config.yaml
num_hidden_layers: 8
hidden_size: 256
num_attention_heads: 6
num_key_value_heads: 6
head_dim: 32
intermediate_size: 1024
vocab_size: 4096
hidden_act: "gelu"
norm: "layernorm"
norm_place: "pre"
norm_eps: 1e-05
positions: "rope"
rope_theta: 10000.0
rope_fraction: 0.25
qk_norm: true
attn_scale: 0.177
bias: "all"
tie_word_embeddings: false
parallel_block: true
init: "uniform"
init_std_qkv: 0.0435
init_std_o: 0.0
init_std_up: 0.0435
init_std_down: 0.0
optimizer: "ademamix"
learning_rate: 0.000769
beta1: 0.9
weight_decay: 0.31
lr_head: 0.00429
warmup_steps: 301
schedule: "wsd"
decay_fraction: 0.66
decay_shape: "square"
final_lr_fraction: 0.1
batch_tokens: 65536
max_seq_len: 1024
doc_mask: false
train_tokens: 471600000
max_steps: 7197
dataset: "wikipedia_en"
Each number is 128 + 32 x the weight over its row's rms, rounded and kept within 0 to 255. Layers, rows and columns count from 0. Numbers have three digits each. The size before them is the row's rms in percent of the matrix's.

# layer 4 attention query, 192x256, rms 0.104, rows 100-191, columns 0-63
092:130084110140128128146115144137182138142108117105156182104124037191129078098143176095091131116119164091139136184124118125106127169146160196136108120168155052122150187090130093105085134111118177
089:154175107111157157129143132149182158137083160134129204133105067088067087127170148087048135106113140140148161086124143111124136139119159169143071153183128136084146133109104127123067089089083201
093:187145068178103049112044175154131158154188107131116170122095116102156152100174143155172131107194105144125102141111126188111097130136093117155118146058100127107054112046219154127128132145193145
130:058103154102162220155229055121137129096061141164144098149164145135105076172057094101085085151075154139135127098140126110113142135123147122132138137197159121146200133222053104127137115095066122
097:174093136136146157095091090093096200156106105165133074112149143138094162127173150131199122096210119112086192152130179147143121078112096156112108146108118062068178128145123116141095077121093107
093:074136152086148084158046137133083089174130138098182088168136125117124100076146139188107123122131195059152186168176122123086110145113137109197121133119170174158122105095181146117150155138144074
095:155157062092088073141093113151055124097141111091102163127119119128099122163142174088100080146141079177124080100128155116092230087178120124112142155126140159138132080149110096138110098088133138
100:075167102154171082070106169121162177114119121131112136156104070081114138150136169062167104105110070102103197181136152189130120166149136123070157142108105149146097116132097106145099130157131186
090:136111152129087158127214123103147168127130101134123147103125114154058120154108106080082148148083097097153101093134132128126190115083098121073121117147101142101137147152101073102078151133156087
093:128080130187128104124146122133106133085135176127155089150132168162170157160172138030123115117143124158128101142114191161190161123136073104091158143094138097144138145172113096105161105127113112
100:053125175121101124141165115080111099070126149077107151115086099151177153146084110109092118085092187116163086157116131076139127139165106111085072110156069122126174181127149099143127113168123100
094:142094158120118126071114117110117118163132142139141172123160169158100114150158156163131084120121060091118147123137124109112132176137180171122162087167145170107101082088140252130133137116105095
099:153174149102066104139096108164159156163116159147108155161148086105130097141116139148112101101172158154148174092087138174076096171118113203163125154077141080112137113126089138120130151097125130
099:106123139164083128115189106142114139127109052157120148140153123139112078082158105124106142095143129074152113064164128182083073147161181107122108135135068112157096121097158219150110153097181107
099:069203184133133158110108182137146135181105125120157161134143124167177098109164094118187129145154175187145106063095116165047147072107127188063159068061156140163121138124155100138155125117138147
100:144130164160190107079132093136096172123107133123138135164147152130094156106115131109141139164108067154088148109176140104130112155111117133130059156126082078156080151143192228113156154177127142
095:071084045159118112132196115154183140168088151144137088111144097092126086113144187118140109147116141113115139118123088147174182104122132158105093192095126193144124067135111100118145102099120064
101:137152132136121090112095095125072059127141140122104097105127127102062133145080124122133113141083081110158158118121143146156142157112187111183127097116111177122160105149080106098191123048145175
096:179166064092155100152109092131155139095164165108069132106182139136158116116143135144129107154126076132158112085099167100211169129111144114142092199104121122137110137116112155149080154137111100
095:077079137178076159141147104112099145173095135161115156097132146164114204154117211146064120217121103072080164136168110045132139124125115106132152153140088134130105124147101117147090132098107138
097:122163149062090151208108147090127164141121107148105116096140100131134136125085173139126141118164133146042132187154157184107130146101092143162084152140102120085130114122130183168157131095190060
095:133164143150148171118091173131155113116141049186171126121147073155097127140131129156124107077183167105101167109131152161120186096069113174148132102173134043137149114116176145165104115100141165
093:073152147103144165190161112110081119064058125117172135080103122175134109122066156136092157189111132072113141144126109143113186119148084117151075163223152172124148153132130102149140121129089102
098:188208137187141176085128139140100084068076130169144140128123100082104143154112164164124127143137132134141156117157136119123165127196071114131112185147104101179147087118081126143166153142145130
094:156127154118129133117147132103104073115169153137124114103103097069135084134160127137173128185115143083117132185127166126138148067111171107173147129105152133163112159131195152139075127133101129
094:097042094164136180090145176109142113113162130145103114128134092123139145097159077145116196182062198109120117187116134154120131170124163113098110149139164126081121156128147150083136143120143149
098:144145121143132098065122049158177134121106113108119143106124137117095105103126123148168056099124115143088082094175154106102180150135155091125187151116125142085181095143125142179112137168059157
091:207122127150099156141054108130091161093165169102077149106056091136167147158137153065109114071173098147130155115109158152124181120091093147119144175145156123078138135142118071161119043173094181
207:128141130107139099176124137099188154134132180119138131157147087137112144155157179122156129120135100115088178097153142127178160128118136146128111058122174132081123126109121085130120144117137130
162:083126179104138123204076148073144171137164208105157066131148111166141197103138109130183154140154099179102153066103137147115100116087095141176117124091149095127137086127150126158156083166109144
098:191180112148088073075075187123135115183168125131101134112101161102152184117171104169178119092180095199137131123033130180153082117107100170130152131108107109183137103127177160168179082119186141
077:143156153111172141122133123161122152135205103143105115119150183131078116175132155142095113130063100153126078091154164105095103169129158146186173188105143169216141122161122193144139139084125124
191:129161112104130097153131136127195135129117147134132135149145095135113139139147179115159135114134108110064159110176136137170163125133152151136106055128156127077096131094120082133116172099145141
089:106101136129158158075191095126143109133100110151161105127160117175140103107115087113148078110107130090124150150115133136133180110121122101116091048138161128106066099113130139124133169159083138
077:165132170123096065172088149101132130110203141084147190130079085130131111160124206131130164075116134148118132129161171116148143171112120162195122169135221133116125154141168159157115143095135115
076:129102134138133164128133105099161168101140091135126133131125082194093114173108185117087216103033108121100129105202148119115090187182156063101074121183146162106094142146127076154084138106098083
078:117086113115098126117140117195148085135061117112115106117160170074159101091096077159160058155190132133132153142113046133140149094101137141115137137116074090146152108119127145093133105139143131
070:124142099113103111107120114114132091126070151134147144156186138124184118078125092140175072135219173135116197134061113126157155064074113136127126109106104060110142120114083117110107124156113162
093:114166177182118118130132133080148112103128102115168102163077141165153093135157104131144184174092122136129073150134164113138135241163160212174059103153118127138081155143149155163125165110157126
088:130150141098109098117135137192124117100171188108118133120078100122127096146151128137102144172060112088166094133204141117055150184158131069093113133107133204135119125135065090148134206089140152
114:180136091114113131143202111118161148112131090080117170109153154106088131192092177096038083165077150114138130094123141136159146042093122090134164168158111137136131192163103116054135134088123111
100:163126112111111080123099091152113107153082109143106120139181159176107120079139069139111092168159125113118077089108080165133115105102129131126158167098122101118092079115183155130147083100126129
089:138214134092109098087098204159151000176156130148170121112120176139180099097133095098105123140111124125125116101160102176104110146124079130189109135057121093148129168105127148131137128168182175
079:141165130122086134125131144129109092184060111159105097132204128132130114123135078132162142123178126137059145126117150127181119111174102147072106108160074100122135094111205132143104068140124099
086:140072188153154143122098180083154146123163181092152076068128119075157159136152135134151105117131084145105146132106126100099067132105107143178128145136174097149140156140130146151165079189166167
078:101043131130138136153093115135124177112190132146101180077106106123124227171118154119061178114088210119135096114148115052113131099133102109114112179130157181126110170136060148082113149130095125
074:125135121090109127160108093095121119148123179080136156116186138126151143108145105144102091127222188138119150147091103088162171069096139114158156115145136098096190118137066129068094083131083179
093:180163122124188133126107118073137184140086123205161152105167145164117148153167159115134104130142078115123131086162161163109085092084124125139102151051138115109077109136093132192084123096127139
076:137099160113165129147117127103151144118151061163130113137154164141093120115117132125111161097050105099106101090176185079096124186157196128158123159149142162202077122141182167136145163089178092
089:166105119148189121093103132105118130159126083149085104146123163134124122083126098160181112117169083116108157107122139167100105187154127183154117173084084093122086108130171197164158134144158133
079:126113143145160103152068144122123123113184094149135113132097095120142174116133148126120150117102085134133081100160166122013092216122168178171085128135148131137033101135146157177196172097156167
095:103111143123065136111163167138119032179066104128127075137132166130122102149111151135139111125153144165161174148090099241139094123098112114133152146083108025145164115121127145103113054165142112
085:154056127140071180124175132135164122143054155100109177130141130085091069158087087086174082117159111137144151152084090157171107058104133090082149072122102112122176135151126104066110106109120100
090:090084109172081128141111142168132098116115157124134121124119110164165130139163126146188186168176154190115146147131123195171134134123078157071139128168141088127170081111147095139163087199131153
089:138116124091116120128130123159131106157113101119116121116171194113103129108081115152108049147141092119132131120149098121079104094096135110160143224046071137126111140152129194110098131111136135
114:050072133138108187099143175100130158153132105127100058154127136061114137115141043111181134161117152166141102142102123112123104107150127111089120089153085123164156144133170112121150093130131085
081:102126119154071130123072145136104106157134167103126101124163076146158176055160086171117170116234208135132124156127130102135154082111110148112118112122123088111127158103092126099091115181094173
072:118148142153108107116153136121154086126094148121179115142133156113199086087100097120175092172150097129130158156037085150173122048078111125130125116081098090117116139142123106120116090169132151
093:136108119139081125110162145137126137123057155141151174117144077134174128138121179126085054129182135108165132164089126165161124091046121122129103157143084119127066146144091069118156127083164104
073:155141143159163176128155107075125164108150090135115135128084092151061137200120187108105196099050104119128088120184181132117083203177160107103121129158166174152113124146163100161138182110123093
200:139144060166102135121148127132061079117091058127087110139123140125098118112084111121093153170106150081128111173168151168105098140116163107124091147144075124121132149121127168118099144120119106
119:126176110088178108173131160097081112116149119079119091145084119128077160178132121100103139162094159116205077147153113138117071129136152108165095133111144145090109150129132116141098139116113160
087:077163161105127199192154124115159158092126160131152149104135096194112164136113201105105137114089152122146174114135084160146141151169057096166123099168204061089159086129094056130119080131103131
091:066149132101121164172170160109168115122124137091187101135108075200175135085140122117150174130111121127174139077135141123142131129153132116158148085105181081118126093108101122071052098153105106
196:161095106165099141060153120173115095089142034114118127131166180143142106129105121089069075125119085150129129093110122150126108045095133100131131197101084152162075139143113170080110097112136091
116:128130165087144197120083112072113153118112155161121115097156122175090154114147179142164152093192101162093200140095171144153138084106105114111117106153084047058109059111192136141141109125106140
104:108156172110147217134101102081135168093098165169122128076163123162102137134106177142121177107142107152124194136097141128160143108109106114122158116192101064102142086122123111122154077123082113
128:133134096112094045125115181125128087172183141068172109169076072119174097118170137153130119128132129106132104128139154153120171121145104150115125092054174176119146151083130105135112197166166135
104:146131135135044155088127176111154075089123090162143106137133136144119136084082130129184170166141090120150119099128124138122137157158152134084124081146101112108082100146109070162163138104177103
107:169138111101171114103118106162155134147111038103123232122128192120065131172149148136117111174126044134105090131198095157115090116101185101173168158117115163133107106142143183106158138081152073
114:104122146138140157146092138107118146137133166156140077131172104185196082166125138157150176137101121158083121078129130179159125106142112146141154069160189082144102045131081090126085121161105141
103:163139118145125147126085166090149118139141078125141120200096102066134164153184120159105109154135084165080108076071161196142124136082114124121117114139109096145126120118157105098131119110114157
092:183202094102117148127148103139141080142108164124133126144136096114086147104144092132114096139125150112084142144165162175137127143145144148188103174143154124150103079126133201141068125123119142
100:115153135101149097125118128162121103113163115128126092152114167084126124191124130107088106114143178092099107181188161134097151135133131142166091171156081089101142165126171126128134170154128159
100:108092124118118168132160138128116100126112195127109077098134085165136086090100129111177224119079135120150216103087163139182142097162123147107105085090155107119130115143075132119070131164099128
102:069193125132110156106137136106094066105110158129122130119094079083086117102043111101157153166062069129106107138116154139107154166152107156120108146137110149169122130128197149076136085160123150
100:109121138063168130137151146084153090110162135095129104166137113133121096147146159080102070069128139144106179089145183176130177150152084144139124169117158057191155068130125142095119129110111097
109:146137133083167113164126098118135183146093102100068139117087107102106148149118130153116140130153170114135085186153159131117135133136147141151069169213086156127132159146137170081139144137115106
103:189079123151126083148119152165115122136009103140155154128143163119129117123088117099142140127146144114113151093126104100223141083119145116125119081179110143081133138142132129110139098133169105
093:142142138141134104082087154139128182158118079164130172152106139095104156167139150158139119112193098087123138156154136137066131152117160100160091098140050130113119149108187121142124098167196153
112:090148098173135131076113139136129074141137115121129034099128150113112120136100151139067186146050160132166143176175068113089075141118125107075120119115131114166110193123168098132090099127115113
100:158150136127146107071117168101144132190073077129128219105120113116102159139112145110122127119110065137138141131049135147154118136106121139135144116143073130120120123109093132112129088092149122
093:152116177075129135109116129129078075168143045106122108135089167038083178140119120063091092136126178138127132189139121181108111140122174088134099204094067157155167156138176141128159178082143132
101:132141105130168115135187128104070201101108138099098133118095106130085132143137119085086123155108102074141071120151081093079173183159166084142065119157073138102115202157066148161087158131110088
113:136184096102110153105149110144070104117127104139104195098118070149122120129150127151121124115134121162125138127128125131046182140136126175147101099184074129104093146116047129136138110124157148
105:102141102131059117202112130167146150086117172119095183099159122190162108075156146194177089083137129154107145139130155132056138163107092123130138108106127166103152075097148099106166081092114147
100:100173114131160146126178137117137111108207215102111127124149087143137142092148120204100121094117147169111206083034144136158122084115077134102149146083144086126137075103136094098148106105155168
103:096121086143122136158216093148120118128173111124120063137120148116093119105173036110111187157076137112142151101135131117136053121126156104138174117113134131163108094140139183144120194099119118
094:131128146132169130112114137100179159161074086124109119190111120108104169163113149100114136155108124127123135167159124125136128156148170096131096138142077164155109141124121046094118141103124107
098:118117143199184070134116119140173148117123167119128156101101113084081104097157082149180118144195155095076110075150099113098183172140129098064135158109135141115116131125127153160153111133097150
100:155154145105125122145188119143179097093106141091137124163173132174128074117099161147135075090098093129134138128147172194082165143154155163083175119109151097147164107132156074118115143105171094
104:099147105114143101190076139113149144122088179123140117166114134145179108114112139143133182166115190118118174136112147117193106121086107139157135097134184158075120139120125107116130123161090151